Weights of a small transformer language model.
Size: 9 layers, width 64, MLP 512 tanh GELU, vocabulary 1024.
Architecture: LayerNorm before each block, biases, tied embeddings.
Training: a variant of SOAP for these matrices, 132M tokens, 2021 steps.
Each number is 500 + 50 x the weight over its row's rms, rounded and kept within 0 to 999. Layers, rows and columns count from 0. Numbers have three digits each. The size before them is the row's rms in percent of the matrix's.

# layer 4 MLP up, 512x64, rms 0.289, rows 432-511, columns 0-63
093:485470395542480496473435657470529540476532551521394582508492517487626544511455548458554514488543494472516484433483487501562488452521507555544508546496402524452467529517477456458522531473573383
116:508556587568509487429547501529568419456537454522494445435557434490529497492485487415581403546489505488483440517457554442605513521590405562459525444476547511510474490489596531549518558490580524
091:562566444562441520545463647456589395582427505507480516473442548499580513524482449474556530562503516592452532445433518504613512466518521453495552509432524517462523483538450508527523490536552486
093:395581580553490515504511473534469453525444438538532477521510509503522489495502597423531474455573580507413537575483506558513528391463606549409546502559489485475443520462542527547419454483533434
096:605502532507415503519403546578497547480526503545425543565467474474482443527464571471526495451523411500599541575553447517492454515496585481519451533504517411472539502511471506534451518372407555
100:428441487546443453502471531502548551512541564492509509486472519480455457475522568492544472541557541532515570550626615527467601420511570468479458500563476492498516474528547508436454436340533505
093:517583461552451396563471469555513519493534446538551415384419495519534458481498529519509398515483512470533448530477529480465483501452557488520596497525588491486594464523641472567459495479563511
073:455515528493444557433547514490484488530564460531559484403418401478601433435466458502452455501476521532611496545492593495570485547521493463455499550579457435431414465572459551501471485477515440
091:441556417530516443542507487520485410554475433580476463466512425574459511502525390505474474495480475517539516578393431469498513583530510482532513492528417478542466438550543455512449501475502662
100:498647574436533458460490516548509524452499531597473548572502445619428446461454475525515509457499482511572577465508500559522551481445543479438436455456471573485458491422442429518509539467434466
086:488491367505423406470582534490379497464510530483566457484513453410545498539456452486538465454528450461513471381484533620440475570485524475524477536460524562531466474506471443522543516498557565
083:437524447353544462506504544557542510507431594527496604469575482441485565495512592447449437559484479459430446483462502549462558587438596499446475493476545531466435522515518464471501517475500451
097:503580398483462540476479561597616469472477458490530516494589415461490446488586498421506503554489581556512489513551490492512535471515487475594497524517546477550537513507525572455378433562521581
127:528462528467461523405477536488616432493511527492553440567550540495499493526477509480509429595535511441482428468591535536479551492378527531527501508504652503464453468454453454515495588553481570
079:447528488485520470494471506547434458441576463520631392558468576451558532481567505445511483447519550505462480429487536400508474553446505621486525468526496387538542472429431504518462521507561507
073:530502521471424523453490486460564510519387435487445544468513481465450462444497475417484434635537461442442573441457458559499529517459466613441517488411530469476571440499582507563477515542465462
087:474492533465625504581518504442552514566429480504491457470427567565551529484548507473536536430469581563453480559455483437535487555583447533446447488460482418462423522483433395467540568528501457
119:486545484529422436512508575654534479552520465486390467524416519501529448490540491549513495440521508574538542522502501552523536483451447449504480490509456412503438408475554475534525350541493556
090:451461495473572489487513529507444436496450555466464542568558471584464517459578475434510524399498623463553453466437473429487429501580520513470471518513500497498468590534493551643500508436523576
098:507469397437477519464544384512492502544543472538439572488498484438478419411520538456569544515486498509519449501403452536549549469488544572498554532535491584520484544464539536567430504516477652
118:499457486437478588549464512472429556554487513500401511481473474435576510491456572463557473469523512471499546513582487464471498590366570531453451458494591568554534454599534473451510586464502533
087:501442592508601386459494512485504592441513580475421533525453496498483533519486416494486502487574539526468411519531582577509545450533586431540461499493473451503504471543471443409461462454430434
107:513507493520478475493545505550416544544410420510441513515610516468462468505507497571419420513539478503515455525576333477529582559475517584530474475509496513500416464568505422492444525426489470
126:515460572573452488535412503576503511563556452533403471437508449459495534586509534478504521595510451434423537460528552408492463529528593526466494548494525548470562406454468539450513483456566414
115:460512523577436474490474397541549409473548465567520522390546513535565419497566502536465523574529509536533465488529511487532503583433388539440547440445495440467427439574564531500554463480487518
106:553574493494519494480507470564602515532575442481469395460504470448452612529489502509516562490420595515491415558554465514479517509556524466418468458494504460423526392447464461554537461531501596
089:516535520467458485526498511546463570477418461591569624529548567546442519500440412440513448540596479446568531533436555465574544548486595497460584531497494493475487515558571423481460523516458505
096:488431470524491501558544573464426377509496475534398474508474443469535547449519632459517438524447478399537513545542509447573459522446458544556482415446486517558506477538560511483443543563430499
088:545602342438434521429558516543513565500490487453559605541488492477506420562474577461560455465508443607432437477494541436519593477464463564501505485500471471491520501480500552541512513493523486
076:583452440485526562450484575513555521485433477426470544526469384519391489485494584450500401426528471569478525523555581503605499422491551492541471583481496459579511504521506493543563490518509455
091:503376591534499483550515563606605522558502436458511536425563511494512436486534509487517491492605528537500446437477494520526453636550571502527496547549463454490481483538507459487548537590441528
086:516510542512522506488445467659528501496493536403461450506440542530591484474546551476468534480508384455506463461524507470435497559486511521544590449533363617486457518474526436546463527487505546
083:563478506495491461557536505583516603474446438457551527504488500457574526461423552483486522450541609534472433445529519516502500516497543475562534509458448597491562457516385464518400565584420451
101:463498574580479503561454490509545563450514469390493487539503548523514556459466515420584469412461544549497516458609549464439527463595638488469515457464551440464474506507543493425488447483567515
105:563447547561498447337406493479446574555526449496475497553419518438494463529375469511526488523572525530535466489501515537501445495451584471495595551495475479573518528480498458541562552508425493
102:454481515444479528562426489406571516550477517515444498441458553507514440466483636524527532423459491470569487426549498449541505500487554536506472550401573517494606395549475448509558520573539535
086:441537466371499522526524463500544404516399478504527408491525448476482500466543443549527471529511385492524494489544401563555462441446526524450522469492458574427441449541508499401523508530425565
103:453465482504523423535537539536465539536533572477441499413530375524544427531421498558473552528582572450538439451582518424506515406442538511483414475479522555496472569463499542562439470479552541
113:520456399521541556481552592511463471554492522451408485494556455444508494542557531513457554509506591459479480529497593462488517527559523475502437433486530406540518372426507571443443451546543582
098:529503465391483465523566493604509440512456497538498495497558555562520396527538463493526435455534497425508504478399501502599470443405493544531538512527426596500502487544525540466412493384456511
090:482411454420433443549493494574522479513463472468535462488417496523518595482572530477443492499513474458517538467469491404545511564441564616453579502502498607448607479607480531529549505513498513
096:437547575544545490433459539554580394509499523471456585476355445467473432448558580477469472480545454496526540450510552538581517496558549469401440522562486500524551473495569540485521508531458475
111:440495474523466413426484442441541530565419445555476552510527539482493431609473523497479502503460560467590536503532445601475512536519622517547542529446419506550565546448508514498442463400462504
087:539576434491452574465461493501502507447481522530532425450548615515515475560537553497488489476462447461578485517557455457466538498548553549471432498554506413497542457495474563532476629430624421
097:454525556458527448562543439557448542450475528434425567454487465567580554450429451469515581454523487560459439527522523492394489573477533478506579590426428493503526529457428450557563545491518479
096:435429595528551455498477530577480494432577493453458588506433518487392480591431495462452498446519525539554543525501606430412540498568488576519595428480494539494511490488515490505562481532552509
111:441508461469528490520478518531623519529546456497524523630488483438521480449498558544540498533477440491554541438515564551475538517505430632413451514414486454455476442470499472502575633476493470
093:592481567507496509565438443531506526523505408491413496407512542486428507492499505536513487480454533468518492502521536327516487527512591586455533508541501551485495534405598472552521473579481582
078:467549573391490454428495473479526418530450532559531449502491469546457499500503453495407486533478500537540572378508525555504494434405498381540456463480525440469429480565428482458576500541565524
097:510523533488545423569538425552511524514501478563446553506483457492513539562489598495513455463525416505494495403573351516492467597519450390469460508497528441553517486518412532555500531578505561
108:463457479466520470554522573479460478525461514479595436488536403525529456507521494625575438476449557587449500538414595518533513456439546510518501469514414467451566461470577496556466532576485420
102:434569493460532544445445432496507474455556510543535476488597573472452402421492592574470524525475584560545408499618488494453456565510517488464531522483488400572510500475484496451528533468484581
084:461504455500586514425492484542591491513449379471513550545516533542450520456510575585535412441505427392579500573562460561458462430462513576473543466477455488474457553466492489585475512481467492
108:588484478514498483543465451483535525420417452464556452448626402489570484535520464486475467491480456486512563558452520455467553479473465505532560435497491460533501443441625537478354509487552534
104:494531490497498542449517432519503508614495426454533497548498394562547445554507556578443509528439563485371484553565498509468474496564395555418589473554417537495563485480497544509501499450533512
108:465554513543496476508433447491434586480496556536462518534505494541395528577540416528434452563467558431560474435472453517449485528490485555456444553493500423460498480411432440602464608453531515
095:398535576456429506519453473465450545581458587529560541426472513538554545471527553454576507533571532602556506494481554456458455470543479555443503468422455622475416520492473442504487539522478464
106:522444536479517474415477491427458533545426512514395530503496466522500531575610505507569543590462465531458513441523472395468467461538633538522424582432545442520566445478448512488537520492501468
094:474529497524554444466511604534494540454515508544431475544406563489524460474481514532397503422566471462540602434468551445437527465513506494384479469418471404460493527573468509521432553447548458
106:542479516638570427528405501556467479433457519452421473451474453447470552513533479505589551504476469499540474447536516470401430516430571532505512529549470428454505426536409527499535517553566442
092:561446478532461440468529517558525555448541392429477544605452471499497523479504554519464518436525498489435519499502598568406485432535627600489518491499504429489562567411520481551494480546495467
082:495441519465432423489527526446486458524492581533466536581567543413497510458541607367499566571504552504435401504484507476508451540530571447537518519449518578468518502499478529426485541487479387
093:499449373637439483514478629475456495576504500506501542520474508413421522448450465537575529445529494560453508516523520489506478465489559598592539534588500494447528476502486454497434553475510548
102:557429402557459542525405526589569475538571501445501497527419553477459533454511446545458474507502535531418474467471577576472488509515539421405543487503454518431448477471561463509494500441401578
094:440430486362516400506511598498391502502498506491468522457445446463485502583538599469432426489550528457516504511507534471537501495458579511588477465519542558554529531563425486409551487524458482
105:506448541520542504563460494500455488483506635424448601528478382446497519411489507429471580447551557586542448459605493515449450510465503525441491593536561492538423504541532506501499485503486462
112:443479517433388471492527498546480449438445533522420485555532420532486496500604519532410579457491434559498540404506452554527552393482473530520484506528534547608462507516483536476574528464493591
088:574501628595463553519448523551483530490517441535385504505443470507536398472542523503554550472532496574543468488556496471527564461508525521466481532498521444465461449447557457523556428434418382
122:534586525523514487431531391552414527494448533480454456574541496544548470434541464424598513525532542534547424395440491502454517566517419470487464433472409454509489561520564528553513504584494509
108:505464394476456504556459460444500432533492573476432576580485479481497551463537542435568573512448541530442431445645593483549429498476572537451460521513504546540478462523470556489484484466421468
112:509546437503440510519463448485464503499527480599522472465515533493528442511425482517538499412507552559429493511392503518514574582473537514490572453542543544447541598489581477372468552488430609
099:484485559568437548513590531555524418474520448446422481569613465464500584470523521475560477444465573526537420542448563525527487526600447532488438525511491516555405459474412584470478478493492507
099:441566549514446468531442541599477512579455410601584471487492508494516530450548491540428514470500517485530467487544463466523455542482569498399450436416438496509450527489543406588509506487488383
096:586449591491486502509545542631466486530554554445542393482415569426497491413472534508479452410426437465536524594551506572506508491477462457440494534448480478507473452481501552501488571451487453
091:535481452405389575602371466447517588462524396509533599523554504478491442527559508477515447455445437506529476477544503476479479522431498483574498455509419509576531556517467478507483552539496522
098:489514465507475426572490483584527450579540518482587576495576503562501569516523516530467458407532448546482488488561441535494518438435438445544503532512451420504423526569512515628532486471610545
116:476471501570471481449525548504408490536634566492423465544506445455398511583434511472505464470523549537454421465568508484550474539519557465477587556535489586491466473498422550414501451483420526
092:505559482559511568424454415533482468525538483468558529559431496492496516465482510582454498504628408449488545472537558512565473515479507486329506474568519496498468480442525511459501578504436599
116:562443474559462516427470420495431489501522522502502500509514434596469502490416526610498444584509483537493445478548498594494465447471462521490550373377583489534518511510521501396512535561488535
101:493488566553473455543522584577563456473511480467423448477456422476501499531432563514649441510492527572476487525569534505498532498452421539502561483465472527469536499388520458532500380596486497